{
  "d_model": 384,
  "activation": "squared_relu",
  "init_std_o": 0.0161,
  "seq_len": 1024
}
Each number is 128 + 32 x the weight over its row's rms, rounded and kept within 0 to 255. Layers, rows and columns count from 0. The size above them is the row's rms in percent of the matrix's.

# layer 5 MLP up, 1536x384, rms 0.0658, rows 277-414, columns 96-143
size [ 98  84 109 105  86 102  90 103  93  92  84  99 108 101  88 105 111 108 112  90  99  96  93  85 102  93 110  92 101  99 101  96 100  97  96 102  88  97 100 107 110  99  98  99 111 101 120  99  78  96  96 101  63  95  98 109 108 110 101 104 107  96 109 100 100 102 109  86  95 111 104 100  95  87 101 104  96  95  95 105 100  99 104  93 104 110  92  94 108  90 110  86  98 106  91 109  96 104  89  85 100  90  94 105 101  92 100 102  99  91  91 108  94  94 103 102  96  98  83 101  96  94  78  91 100  95 102 107  97 109  88 102  77  98  94  93  97  91]
[[194 109 142 159 128 131  96  78 116 159 144  75 139  92 127  89  64  95 118 161 143 186 134 138 164 157 120 131 128 153  81 170  99  86  97  76 156  71 141 131  93 180 141 181 109 119 145  59]
 [140 127 160 130 140 102 154 104 138 117  74 124 159  91 145 168  53  70 138 143 133 133 121  72 104  91 129 128 180  98 173 135 118  53 179  89 110 139 146 134  78 122 106  90 147 127  87 151]
 [151 112 143  71 168 206 150 107 179 153 111 148 140 149 154 122  89 153  78 153 105 120 139 159 123 166 115 175 114 173 120 148 161  86 156 142  79  99  84 113 102 117 134 162 205 145 206 111]
 [ 96 120 177 112 141  96 114  78 143 108 122 139 127 148 105  88  74 111 115 130 105 128 124 132 151 114 144 166  88 129 139  75  56  28 160 155  92 148 121 139  95  51 161 118 152 163 106 151]
 [ 66  61 132  67  81  79  65 113  79 157 137 128 102 121  89  24 125 176 121 134  69 112 118 138 103 113 106 147 148 143 171  90 105 102 108  91 152 142 136 160  99 127 137 119  82 175 120 154]
 [ 79 122 169 172 149 171  97 126 113 122 120 131 143 111 128 103 136 149 131 218  87 122  84 199 101 112 149 138  99 110 108  93  57 151  86 180 111 114 148  82 162 111 161 113 187 172 110 124]
 [151  97  86 197 142 166  95 101 138 103 165 118  95 101  75 126 113  94 141 193 141 116 142 150 101  98 113 100 151 172 175 162 148 153  57 117 105 102 129 140 115 206 139 184 140 126 149 129]
 [149 167 141 108 125 141 154  85 200 135 146 150 122 105 164  66  88  96 160  96 171  81 124 126  32  96 140 192 103 149 109 125 151 135 138 130 163  70 133 104  76 124 155 107  62 153 100 180]
 [104 103 185 139  60 122 168  90  85 196 115 155 108  99 128 129 152 161 100 101 152 162 128 179 141 120 122 152 188 139 111 137  96 139 133  81 136 106 127 173 129 146  98 150 210 147 107  90]
 [ 85 169 125 125 140 128  95 169 153 116 129 177 170  82 162  94 102 158 136 134 139 122 122  95 101 149  94  88 132 103 132 179  78 195 171 146  91 105 130 133 110 143 108  81 112 157 121 119]
 [110 123  81 156 122 183 148 165 150 115 120 142 192 113 158 156  80 145 145 196  88 142 138  67 112 112 178 169 222 102 113 136 147  79 166 123  84 149 119 119 135 120 140 129  93 186  84 118]
 [133 202 127 127  82 222 171 173 130  90 116 113 109 106 111 119 128 101 176 123 140 185 130  89 116 103 111 117 118 144 151 189 134 160 171  59  90  98 185  64  96 123 124 151 121 165  60  74]
 [169 129 179 134  96 113 163 146 107 163  81 172 127 114 101 139 143 118 147  95 154 121 167  80 187  52 112 170 187  98  83 121 169 101 121 127  84  99 114 131 144 153 128 130 107 131  85 169]
 [156  92 100 103 178 164 108  65 128  95  79 161 127  56  95 126  83 114 111  88 109 136 144 161 135 113 118 118  85  71  96 138  97 127  83 165 110 130 127 199 121  63  98 156 149 107 147 112]
 [143 107 126 157 174 128 106 110  75 164 160 127 136  96 137 131 111  58  87 106 100 100 139 155  49 171 168 107  71 136 132 132 159  73  85 125 188  83 123 106 152 201  96 107 157 139 127 109]
 [164 179  84 144 156  92 176 190 106 167 147  95 133 124 140 113 132 103 125  93 100  86 144 154  92 169 108 179 131 127 142 137 160 106 149  31  90 114 135 132 135 164 103 151 151 122 139 112]
 [133 101 157 111  81 202 191 196  86 186 147 122 108 171 126 121 111 224 121  17 148 161 142  85 118  48 207 124 147 147 123 159 106  87 179 157 146 129 123 137 202 118 127 157 145 151  85 109]
 [106 101 146  82 108 126 153 189 139 115 127 162 107 116 137 167 136 150 119 125 139 161 169 152 196 148 164 165 118 120 164 131 205 152 131  79 151 160 153 128 137 157 107 135 179 141  87 124]
 [ 61 165 123 109 127  63 174  91 138 148  75 118 106 127 105 110 107 116 156  91 176 108 104 122 118 125 147 148 100 117 128 173 109  89 101 123 151 175 144  93 110 123 122 116 140 147  66 169]
 [145  96 139 164 147 123 138  46 146 119 161 182  95 193  89 123 119 113 158 121  91 137 207 148 128  88 178 119 111 127 130 145 131 162  91 148  84 181  94 174 132 112 139 159 139  64 113 165]
 [210 135 118 132 170 197 132  86 115 159 159 183 147 117  85 160  90 120 123 124 156 124 154 187 116 142  90 125 105 106 129 144 187 101 142 164 134 133  84  83 147 126 108  84 131 139 140  89]
 [132  97 152 127 157  74 110 102  79 139 143 106 132  77 170 126  99 146 158 159 130 184  86 171  96 135 137 113  99  84 146 137 164 146 140  96 164 136  75 115  87 116 132 122  91 156  89  86]
 [165 100 102 150  95 101 130 142 167 150 122 114  99 126 185 133 104 159 133 140 167 118  84  79  85 140 183 140 156 129 104 122  94 122 166 150 123 138 119 134 159 120 119 147 124 128 124  85]
 [ 77 170 152 134 131 195 163 132  84 169  95 152 186  70 104 148 165  72 123  94 126 172 114 127 152 236 185 102 146 154 112 130 115 102  90 139 146 101 127 117 121 113 142 126 105 126 127 147]
 [154 108  75 125 136 153  87 103  97 121 134  98 158 199 103  95 130 119 138 109 140 120 129 212 107  66 156 136 150 102 146  89  87 108 121  80 171 123 109 115 103 112 208 103 189 131 136 110]
 [152 143 134 127 126 103  91  90  99 123 108 112 150 159 149 160 128 173  96 146 145 105 106  76 102 149 121 104 147 135 103 129 124 147 123  95 168 155  99 105 123 112 122 137 149 172 102  93]
 [138 158 101  89 157 131 150  96 163 131 127 106 141 138 131  80 149 104 138  73  88  88 135 125 136 141 180  75  95  87  97  90 105 137 152  91 150 131  38 173 104 185 128 129 142 158 156 167]
 [143 169  86 163 173 140 157 153 121 153 173 163 174 138 120 149 157  74  77 125 165 174 162  92 106  99  86 115 143  93 168 142 105 100 114 139 126 149 100  88 124 106  75 127 119 178  86 148]
 [159 127 137  87 116 126  76  89 131 203 127 162 144 115  68 178 120 137 196 141 180 133 160 118 117 133 142  66 139 104 129  76 147 108  82  84 154 128  53 142 181  96 129 166 118 133 128 143]
 [129 130 148 150 147 120 127  74 160 118 130 145 151  99  93 139 148 157 148  90  71  48 112  86  67 163 104 219 101  99 118 109 131  90 140  56 189  99 130 159 119 102 241 147 126 125   0  92]
 [163 135  72 151 112 169 179  99 127 143 123 128 140 115  97 164  86 162 139 142  99 118 171 166 102  86 101 139 130  89  85 134 133  55 128 139 194 147 100 155 152 153 128 115 120 164 117 122]
 [ 81 123 160  77 109 128 133  63 121 119  73 100  84 138 158  95 137 134 181 101 106 180 164 127 100 146 120 125 220 115  82 151  92 112 160 143 143  97 145 128 116 148 116 157  89 118 182  84]
 [157  84 121  77 157 158 149  91 141 170 121  69 180 205 139 132 119  42 154 117 123 184 108 125 124 112 173 107 147 163 104  77 146 133 156 133 122 161 107 131 107 166 159 112 124 179 147 166]
 [123 216 174 118 106  97 153 110 112 142 121  87 132 128 131 142 147 102 159 129 224 207 125 111 118  81 105 241 101 134 150 187 110 120 160  74  92 100 118 157 100  94 104 112 136 133 131  88]
 [119 109 110 135 118  85 147 172  94 133 110 169 126  81 142  77  77  81 126 145 116  80 178 117 162 108 126 114 132 129  71 133 136  68 141  73 110 126 127 167 113  85 126 186 171 146 103  99]
 [145  83 143 130 135 199 164 172 131 116  86 129 139 135 138 148 145 150 168 142 100 124 144 122 111 100 175 160 112 109 171 180 110 124  95 123  79 155 123  94 131 172 153 130 171 147 157 154]
 [144 172 174 180 161 115 126 131 134 136 145 125 145 131 170 141 124 165 100 125 154 136 134  85  99 163  93 185 112 118  94 142 110  77  79 123 128 153 139 159 150 104  69 168 165 133 118 133]
 [ 97 201 101 161 122  79 168 130  79 154 136 119 149  95 177  94 113 169 107 128 170 149 160 184 135 132 180 126  31 118 140 114 139 103 174  79 152 148 138 133 141 166 140 154 193 129 153 117]
 [ 90 112 177 126  80  99 167 145  74 125  96 126 113  96 124  77 132 120 177 105  36  72 147 175 113  74 150 116  85 112 140  89 184 135 189 169 108 167  91 123 178  56 153 144 116 151  65 109]
 [ 95 127 124  53 145 107 136 126 107 127  75 177 115  97 173  62 120  95 112  77 110 180 155  42  97 130 171 158 153 114 117 161 121 173 132 153 136 172 188  80 156  72 133 147 149 139  51 115]
 [134 166 116  59  83 127 150 160 123 145 106 103 151 151 133  93 108  78 147 166 162 145 128 132 124  89 145  65 142 147 159  36 156 143 149 172 199 110  93 150 146  85 118 152 111 124 140 122]
 [117 122 162 117  69  82  98 118 113 132  91 176 158 100 121 112 130 122 179 136 115 142 171 116 101 101  80 129 120 169 124 162 123 126 127  56  97 172 147 177 122 208 112  75 167 131 107 149]
 [ 86 124 114 182 153  98 111 100  95 104 178 161  83 126  98 128 124  66 168  84  87  99 134 107 111 136 142 115 121 155 144  86 113 164 149 143 113 147 149 189 149 160 152 141  59 128 102  77]
 [ 87 163  94 105  47 157 113 122 129 153  87 150 155 132 138 138 148 165  97 152 138 170 164 146  97 134 213 105 146 112 190  66 116  41 153 133  59 135 157 141 138 102 154 112 204 127 177 128]
 [ 85 168 108  73 115 142 178 193 154 157 173  91 139 143 171  91 123  76 143 125 109 127  86 142 109 138  80 100 171 125 140 110 183 111 149 140 126 126 129 152 149 159 112 125 127 128  72 143]
 [ 59 106 146 208 127 145 145 126 154 124 146  76 120  77 192 118 143 107 130  96 115 151 152 153 136 110  82 118 147 140 109 196 112 130 117 177  53  56 161  47 178 149 108 124 118 166  97 113]
 [105 131  84 183 171 106 135  94 148 135 130 104  55 147 111  97 109 124 136 116 134 149 148 142 129 112 123 163  63 111 136 123 161  68 130  85 109 123  98 121 164  95  96 123 155 142 114 100]
 [146  90 120 109 157 166 152  82 126 113 133  68 152 156  78 127 185 129  76 179  88 140 137 169 101 157 110 126 157 152 138 133  82 167 113  92 174 121 112 151 119 149 168 134 134 194 138  89]
 [ 85 105 195 122 188  94 138  87 135 147 179 109 163  57 135 174 149 159 121 123 144 138  79  74  98 156 104 124 151 119 196 232 137  96  86 113 150 121 130  65 150 120  35 103 153 172 135 122]
 [ 89 108 153 192 212 145 137 180 161 145  95  98  96 134 115  74 131 141 117 134  62 136 120 179 130 100 128 103 133 117 134 116 162 133  78 129 143 111 148 139 122 141 173 190 128 143 141 114]
 [175 149 101 112  92 190 124 128 204 124 140 128 102 121 142 169 148 151 145 142 162 123 123 169 146 122 170 114 174 105 144 111 107 143 131 156  96 128  89 138  81  87 212 180  87 124 143 104]
 [149 118 133 159  86  69 132 109 172 137  99 167 141  75 100 124  97 104 111 105 137 127 174 172 108 109 130 111  98 122 121 125 127 131  84 140 138 108 143 128 155  34 177 191 130 119 148  99]
 [148 122 160 112  92 143 112 140 169  83 121 129 137 123  76 131 120  97 136 139 114 136 156 120 151 189 110 191 124 154  78 124  60  88 149 120  92 119 172  89 113 149 184 121 123 139 129 166]
 [118 153 117  98 157  65 189  93 124 131 113 116 129 135  56  94 100 132 118 138  69 181 138 145 131 118 103 104  66 107 182  81 144 155 130 123 140 128 133 198 150  76 192 148 109 138 130 109]
 [174 207  90  79 201 114 118 137 113 137 128 104 154 148 127  57  93 165 159 138  81 118  90 117  79 104  89 127 158  49 134  73 188  59 131 147 178  63 121 127 133 140 214 184 136 154 156  56]
 [111 188  87 102 142 153 173 121 139 142 105 142 130 137 131 124 135 127  85 131 179 167  93 214  95 155 143 155 185  64 130 131 107 105 138 160 162 150 162 106 167 128 107  85 123 153 132 147]
 [ 80 102 153 107  77 149 148 138 156 137 114 116 137 171 143 138 117  96 117 130 129  85 215 130 115 130 149 143 161 124 147 129  87  92 140 119 176  80  95  96 171 120  99 121 145 137 176 125]
 [165 169 138 165 135 139 106 107 172 149 166 113 124  63  76 107 123 150 104 155  60 139  90 129  96 145 130 131  69 152 130 108 102 152 108  94 144 173  60 147 130 141 166  94  94 149 124 126]
 [128  98 125 138  92 134 150 175 155 119 122 128 189 162 153  82  87 107 130 167 144  94 117 196 115  93 100  98 123 106 150  97 124 155 195 123 104 116 142 170 144 204 119 187 163 140 114 121]
 [182 103  75  97 198  98 119 143 158 147 150 140 110 125  90 127  95  91 139 142 176 143 179 103 121 117 104 121 123 130 124  85 164 110 124  96 148 161 144 136 126 130 133 130 164 137  85  84]
 [ 79 105 148  81 132 103 127 125 155 179 129 143 119 136 107  90 174 166 146 133 111 139 158  68 188  95 111 106 185 107  85 126 175 119 160 118 106 123 132 146 136 144 155 173 158 166  78  99]
 [125 146 163  91 219  97 114 136  76 126 147 119 152 116 118 141  60 131 164 122 136 178  70 107 146 142 137  91 141 120 133  94 166 127 118 137 121 190 143 150 118  80 172 103 126 189  92 143]
 [134 109 131  84 111 149 159 141 138 155  61 134 103 143 157  44 126 121 201 110  86 160 127 119 107  94  97  64 155 130 107 152 106 103  80 151 104 169 111  89 141  85 162 159 154 151 179  97]
 [124 150 177 123 116 135 181 144  73 100  79 170 156 117 129 127 152 159 136 193 160 196 135  81 120 121 120 112 137 112 119 177 137 120 112 147  64 154 105  70  74 131 131 100 182 146 115 136]
 [129 108 129  97  97  98 161 144 164 128 136  74 116 146  96 183 131 126 154 208  92 104 142 171  95 137  99 138 170 113 170  66 113  97 148 147 142  97 120 150 155 143 111 108 102 103 140 108]
 [186 107 166 150  86 134 134 134 144  98  69 171 177 200 111  96 110 129 137 143  95  76 127 152  74 143 130 146 172  65 132  96 133 158 125  63 169 202  84 149 100 139 115 123  87 141 191  83]
 [105 122 137 149 164 125 129  34 129 145  99 146 173 115  65 128 127 137 128 117 108 114  83 167 104  55 133 109 169 177 105 160 110  87 134  80 126 124  51 135 173 151 135 122 171 139 147 142]
 [104 137  69 147  93  35 156  74 149 124 143  73 155 110 142 107 128  86 144 162 113 156 120 169 163 124 154 125 100 129  83  93  70  94 123 123 109 188  92 109 122 189 155  92 180 135 141 161]
 [128 156 124 186 100  98 137 111 119 198 159  86 162  95 153 127 136 130 163 146 113  68 112 142 132 125 102  68 138 113 130 160 131 130 135 171 183  62 102  80 119 106 105 158 113 141  95 129]
 [119  74 113 125 156 190 147  81 128 194 152 134 149 149 120 149 166  67 103 160 102 111 124  84 117 115 106 134 127  36 137 175 147 171 118 128 108 111  80  99 217  69  74 150 130 154 108  80]
 [ 91 109  96 158  93 111 162 128 156 194 139 112 179 129  89 123 145 121 142 147 121 133 171 116 113 121 115 108  87 141  81 179 138 112  89 132 174  81 143 116 130 131 128 136  96 112  88 122]
 [167 149 139 123 114 198 136 107 151 154  88 132 137 109 162  77 114 185  94 102 106 107  98 184 102 108  77 152 120  88  67  52 110 143 166 137 134 123 105  95 187 125 173  98  69 104 116 154]
 [132  99 143 111 145  82 157 144 150 118  98 127 177 128  94 138 172 110 110 121  75 116 201 154 114 107 135  93  66 155 192 113 132  72 117 140 169 162 137 139 121 105 124 123 131 134 161 109]
 [116  82 138 145 212  93 128 107 152 118 115 110 112 128 161 101 104  68  90 181 114 127 154 171 131 188 104 109 131 114  45  79  60  75 145  94 129 143 157 139 155 172 142 115  94 120 116 151]
 [143 125  90 196 110 158 130 103 134 192 105  72 144 159 138 120 104  47 129 113 148 171  90 123 112 126 133  53 196 102 160 149 115 115 147 131 133  74 112 112 133 124  84  93 150 152 127 103]
 [130 110 110 181 115 142 107 154 152 121 127 156  95  55 113 127 148 125 149 123 120 151 147 122  84 104 122 121 119 119 119 133 126 131 108 112 177 211 178 141 113 139 101 134  59 139 130 123]
 [ 48  87 105 208  93 172 158 130 109 123 138 131 129 104 133 101 150 112 144 147 113 193 148 118 114  75  84 109 114 114 115 163 139 132 156 129  76 117  12 170 106  48 109 239  83 176 174 105]
 [107  98  64 103  92 106 130  94 172 156 121 114  98 151 144  89 125 148 137 148 113 162 152 190 119 152 137  80  82 109 148 192 111 110 119 152 123 115 145 207 162 111 162 137 159 106  86 105]
 [111 111 143 175 120 125  97 174 195 115 121  81  93 119  94 130 155 111 142 147  95 139 147  50  74 139  92 160 118 172  38 134  91 131  88 160  65 101  95 130 161 112 153 170 155 141  93 138]
 [207  97 116 186 150 169 156 121 188  79 124 153 131 146 127  82 138 130 153 159  42 114  82 124 151  90 132 113 106 106 161  40 148 165 114 104 166 148 101 188 172 135 148 101 119 119 147  96]
 [108 101 147 141 155 108 184 155 160 146 106  96 123 171 144  70 158 108 120 133 141 166 149  40 120 166 109 122 128 101 100 153 110  75 117  78 104 137  83 119 136 118 133 160 193 179 164  70]
 [139 102 155 156 208 162 164 158 126 119 144 182 137  78 110  97  87 121 156 116  59 122 141 116  98 111  95  74 119 102 148 123 165 121 143 158 107 128  91 142 208 108 145 119 140 118  85 131]
 [107  97 108 163 123 144 137 153  95 113 133  70 155 153  73 157 163 121 148 113  73 122 115 174 172 143  55 173  95 125 112 105 113  91 162 128 147 163 150 132  96  72 145 139 163 171  88 145]
 [133  91  98  99  97 160  90 145 127 148 145 129 121 135 121 125  96 150 168 116 114 159 141 156 151 142 160 107 152 125 139 107 155 112 112 127 110 100 116 128 105 107 161 154 114 148 106 179]
 [123 130 140 117  86 112 179 139 122 155  75  85 105  79 125 158 150  96 115  93 154 182 153 105  89 184 143  99 130 136 172 170 204 121 144 143 142 147 158 135 167 121  36 114 140 117  88 123]
 [ 94 115 114  80 112 102 131  86 140 124  68 128 184  99 135  88 125 152 154 113 177 142 120 145  73  47 159 129 188  65 101  49 174 126 119 137 174 118 153 149 125 126 186 135 121  96 126 119]
 [ 80 118 118 129 163 132 123 107 177 216 168  83 143 164  87 123  94  99 117  83 163 187 137  26  97 185 139 129  67  95  74 105  87 112 133 114 113  96 130  90 138 164 170 105 147 140  57 119]
 [128 104 176 112 132 146 143 128 129 154 104 113 160 191 142 133 101 155 133  94 169 141 124  95 115 183 148 118 149 125 192 161 146 114 162 157  93  89 153 161 138 110 126 129 138  67 115  80]
 [195 171 101  67 118 122  92  98 144 176 158 155 164 120 110 117 116 173 123  68 132 129 165 118  56 136  80 107 112 108  77 154 125 102 174 111 153 137 100  59 135  74 135 143 167 127 160 130]
 [152 144 145 137 171 145 124  92 225 128 104 112 163  50 156 116 115 118 151 178 109 102 172 125 149  72 127 162  48 100  37 162 133  94 146 123 125  91 124 115 147  85  87 112 153 177 109 103]
 [149 103 118 146 124  98 156 162 104 149 136 212 125 177 169 138 100  92 155 153 106 117 151 140 100  91 119 120 149 114 125 134 149 124 121 178 116 167  88 117 134 182  62  86  96 131  59 107]
 [147  48 112 131  90 101 123 106 151 154 152  54 140 118 112 181  77 127 143 136 221 162 188 118 123 130 158  92 102 127  93 142 120  16 179  98 127  89  68 111 107 122 168 165 106 127  65 123]
 [137 129 137 168 123 125 127  90 103 142 106 169 142 157 138 122 124 116 169 191  94 145 105 126  95  86 146  77 179  99 122 185 163 111  96 146 129 143 161 122 173 101 102  91 102 108 115 102]
 [126 112  96 103 143 132 119 119 129 115 171 171 121  80  93 166 167 120 170 172 167 137 124 111 133 131 126 148 168 121 162 152 138  87 144 135  61 139 127 150  74  97 153  89 128 173  89  98]
 [149  58 101 116 134  99 125 115 122 187 185 110 128 105  51 144 102 110 162 183 144 123 185 180 127 132 143 105 112 132 115 114 162 128 107 130 112 144  95 183 118 118 162 137  86 169 132 170]
 [147 197  64 118 147 180  68  85 153 106  95 167  95 141 121  80 139 129 153  94 114  94 200 145  91 120 162 139 169 139 181 157 127 161 125 175 141 174  72 141 107 142 160  87 115 149 181 135]
 [175 135 150 125 135  82 100 162 169 134  97 153 134 106 128 167 110  98 134 150 108 116 102 113 140 157 122 151 181  92  81 146 138 109 182 162 132 153 110 125 101 140 161 152 148 141 137 112]
 [134 161 183 137 138  97 135 139 114 138 138 113 145 129 101  87  93  99 112 101 126 130 109 130  74  85 114  73  98 140 117 138 166 150 186 161 204 149 149 139 170  91 145 132 147 140 126 154]
 [121  55 110 123 135 141 123 177 141 127  89 176  77 141 163 167  76 123 112 183 158 135  77 133  83 174  94 144 173 173 105  52 162 160 113 175 104 163 148 164 180 190 117 144 149 127 164  85]
 [124 146 176 119 134 123 180 124 179 158  99 171 149 102 163 115 136 133 158 216 146 186 110 128 192 100  61 136 138 151  81 120 115  64 131 126 150 160 189 154 127  85 195 191 157  99  80  91]
 [ 90 130 103 128 138 133 115 112 122 184 114 110 159 140 133  84 110 153  80 150 139 162 111 110 110 113 103 154 121  89 130 142  91 139 144 155 139 113  80 143 140  58 133  43 132 121 106 125]
 [128 170 116 176 189 107 140 120  94 109 166 167 108 105  77 150 143  69 122 189 205 114  80  97 103  92 110 102 129 143 123 158  95 137 143 164 155 166 114 103 134 131  89 145 171 145 130 120]
 [ 80 182 118  45  59 148  99 156  95 152  88  87 156 168 108 139 118  83 108  41 109 104 109 158  92 110 113  53 155 115 140 119 144 138 120 173 144  80 127 138 174  82 162 124  88 161 159  99]
 [103 127  97 164 140 152 112 162 138  93 163 132 193 105 140 127  99 158 128 126 124 121 151 121  62 124 132 151 166 169  95 161 155 171 160  92 168 190 174 170 128 134 119 144 168  98 160 153]
 [104 120 102  97 101 109 188 145 158 155 162  84 123 116 130 129  71 118 134  93 132 100 136 153  81 114 119 113 148 121 137 156 117  73 140 148 113 151 160 140 168 138 128 135 156 136 143 134]
 [179 105  53 106 119  79 129 119 154 148 201 137  82 153 100 103 110 124 110 132 178 100 123 135 116 124 133 114 133 151 227 122 139 107  81 162 140 142 106 175 157 132 166 161 153 141 148  95]
 [ 52 144 137  93  85 134 119 117 132 145 108 124 172  90 141 134  71 149 159 117 114  96 188 178 115 102 213 140 167 100 115  89 159 136 131 145  61 122 118 116  98 114 140 178 177 106 116 184]
 [ 96 130 196 157  99 130 121  98 111 148  82 142 138  72 125  70  95  64 127  69  97  86 122 151  94  78 164 108 100 140  64 133 174 172 110 148 153 144 127 122 136  83 113 125 119 110 179  95]
 [158 164 141 163  47 122 154 160  66 129 223 158 170 184  72 109 118  94 106  98 139 139 135 194 146 156  96 111 120 167 178 110 164 141 140 135  74 117  99 146 145  97 169 173 123 128  92 122]
 [ 97 118 118 134  97  96  77 126 201  95 141 130 115  79 138 142 143  66 159 123  93 163 151 103 122  70 142 125 143 118  88 134 126 127 148 159 147 110 141 107 101 143 124 127 114 154 119 103]
 [143  86  95 134 136 155 122 151  77 146 183 100 169  92 112 128 119 170 116 113 160 121 124 121  95 128 195 150 111 168  84 112 129  99 121  99 102 124 150 137 163 129  68 141 121 133  64  81]
 [122 103 130 112 167  92 162 121 132 100 177 112 143 113 155  68  97 188  72 155 105  79 144 186 120 122 104 118 109 120 125 170 130  89 145  86 140 117 157 108 149 150  32 169 136 118  90 113]
 [114  72 141 119 164 153 115 158  98 131 194 124 129  83 183 103 131  81 116 131  72 113 136 136 113  91 119 115 126  96 186 161 161 139 113 126 175 118 151 127 157 130 143 133 151  85 167  18]
 [116  89 146 141 113 203  88 140 117 125 105 142 142  77 187 143  92 150 146 131 149 101 168 132 135 142  58  88 106 125  82 169 109 156 144 145 152  82  77 136 104  82  95  92 146  85 114 160]
 [ 99 140 175  96 142 108 179 161 106 170 199 164 132  67  83 153  70 117 170 182  82 113 137  96 127  84 116 126 146 152 137  59 145  88 122 106 177 146 117 110 130 163 125 125 122 112 162 143]
 [125  89 132  41 154 141 188  74 128 159 124 114 130 154 126 112  90 127 106 161 109  92 113 137  88 124 120 104 148 138  79  98 100 164 139 147 137 158 116 126 164 167  71 103 143 162 128 122]
 [ 52 150 127  36 176 127 142 120 199 158 129 103  97 140 141 135 146 100  95 161 126 125 125 121 109 144 163 124 149 146 168 141 113 105 124 167  66 137 105 133 142 115  80 103 163 101 181 127]
 [116 109  82 136  99 139 132 108 143  99 179  83  94 228 146 131 152 126 136 144 105 179 148  70 130 139 141 143  68 107 121 122 117 129 101 116 109 199 124 137 155 133 117 131 132 128 114 102]
 [123 142 100 141 142  99 133 116 120 118  99 140 157  65 149 219 173  55 155 165 114  90  93 129  96 119 132 117  55 137 145 181 113 116 143 187 105 172 103 122 148 113  81  96 179 111 171 129]
 [159 131 127 137  90 158 117 129 120 123 148 149 158 162 144 158 118 148 134 122 150 141 172 159  86 116 140 146 154  36 141 159 202 133 141 127 172 100 143  89 124 131 133 145  92 104 167  87]
 [140 163 168 171 178  98 165  96 185 117 175  62 121 146 125 135 109 168 128 151 131 176  98 120 148 130 122 157 146  92 107 154 140 125 111 126  76 146 165 128 125 117 127 171 184 122 157 133]
 [103 119 142 171 148 125 152 136 202  68  99  47 130 147 196 151 101 103 184 151 103 159 125 144  96 185 128 116 156 134 144 103 108 121 145 135  63 168 190 119 202 186 202 164 138 116 122 140]
 [112 128 109 171 147 102 134 156 157  88 124 144 119  82 122 164  98 104 131 159  55 168 137 117 174 151  68 181 138 159 183 149 115 166 151 144 127 164 128  85 117 129  98 198 137  98 131 103]
 [ 96  99 118 137 158  60 143 152 126 163  66  84 155  95 134 147 124  57 101 121  89 140 148 126 132 124 154  94  76  95  61 116 144 136 128 147 122 107 149 162 113 145 181 103 146 102  96  73]
 [141 121 177 148 131 169  84 170 127 158  47  99 156 137 152 137 112 176 118 149  84 116 114 129  84 122 108  88 122 104  87 108 107 164 125 197 134 166  87  95 206 179  83  93  79 123  97  49]
 [182 137 127 117 156  95 188 159 135 146 135 125 153 123  73 129 136  69  98  83 124 100 129 114  98 145 122 152 120 155 117 166 151 176 147 128 117 180  87 154 173 109 161 134  86 169  86 148]
 [181 126  93  59 161  86  75 193 130  69 115 115 103  87 112  89 128 113 136 218 115  87 168 143 119 102 109 103  97 146  99 143 189 127 134 129 146 110 163 206 146 128 162  73 122 134 161 156]
 [101 120 145 211 126  74 140  93 193 156 107 139 200 117 125 130 140  75 138 132 142 128 100 197  69 115 183 129 157 142 136 129 111  82 153 175 123 194 220 191 106 124 193 120  81 110  96 128]
 [200 169 129 171 129 164 115  88 139 115 145  68 102 241 114  83 145  78 179 111 105 153  89 105 137 177 171 176 146 131 106 135 158 121 144 140 109 150 115 194 194 123 143 152 138 154 111 157]
 [130 179  30 137  70 119 137  83 140 122 115 120  98 115 182 103 114 154 131 111 158 163 140 108  46 116 159 161 142 174 162 183  84 144  99 139  99 222  78 154 143  96  68  93 196 141 168 144]
 [109 101 158  79 155 100 117 118  98 164 189 103  80 128 110 147  95 139 121 100 128 132 144 143  81 117 126 128 141 129 115 140 131 109 108 107 120 165 123 144 124 146 151 132 196 164 151 165]
 [ 96 139 104 136 145  79 142 118 149 160 112 114 152  76 152 109 150 153 143 194 196  94 160 118  74 132 128  95  89 119 144 117 156 106  96 123 122  42 121  95 175 126  94  95 166 131 136 132]
 [ 83 104 124  69 111 143 151 111 149  60 147 138 188  99 176 145 124 121 115 131 111 147 116  62 130 166 130 107 104 112 130 148 108 102 112 135 130 146  98 108 188 133 103 162  77 160 156 100]
 [128 120 120 173 125 134 149 162 130 101 154 111 121  90 119 166  70 152 154 143 126 181  74  95 190 131 119 138 124 124 112 156 117 137 163 138 101  98 113 184 129  85 143 103 181 140  94 200]
 [104 112 138 144 106 143 108 138  46 170 169 143 137 179 106 187 100 119 158 145 119 134  99 130 113 106 189 141  92 133 148 154  91  29 114 124  97  86 176  69 132 122 147  77 141 131 175 138]
 [161 150 158 121 154 107  84 174 125 187 105 114 157  64 161  75  88 175 134 126 158 126 156 154 166 145 121  89 117 102 149 146  56 140 174  61  70 132 183 129 125 128  93  88 147 111 146 166]
 [139  81 159 152  88 101 140 140 143 168  99 181 129 105 107 162 106 118 147 123  90 117 140 112 147  98  85 145 149  93 109 146 185  66 184 133 184  80 180  68 164 118 177 140 126 113  97 101]
 [ 51 113 114 146 159 103 123 116  98 134 130 151  86 134 105 111 138 182  91 112 188 122 131 161 125  97  97 103 104 140 179 130 165  95 198 118 141 137 135  83 164 130 192 155 152 127  89  60]]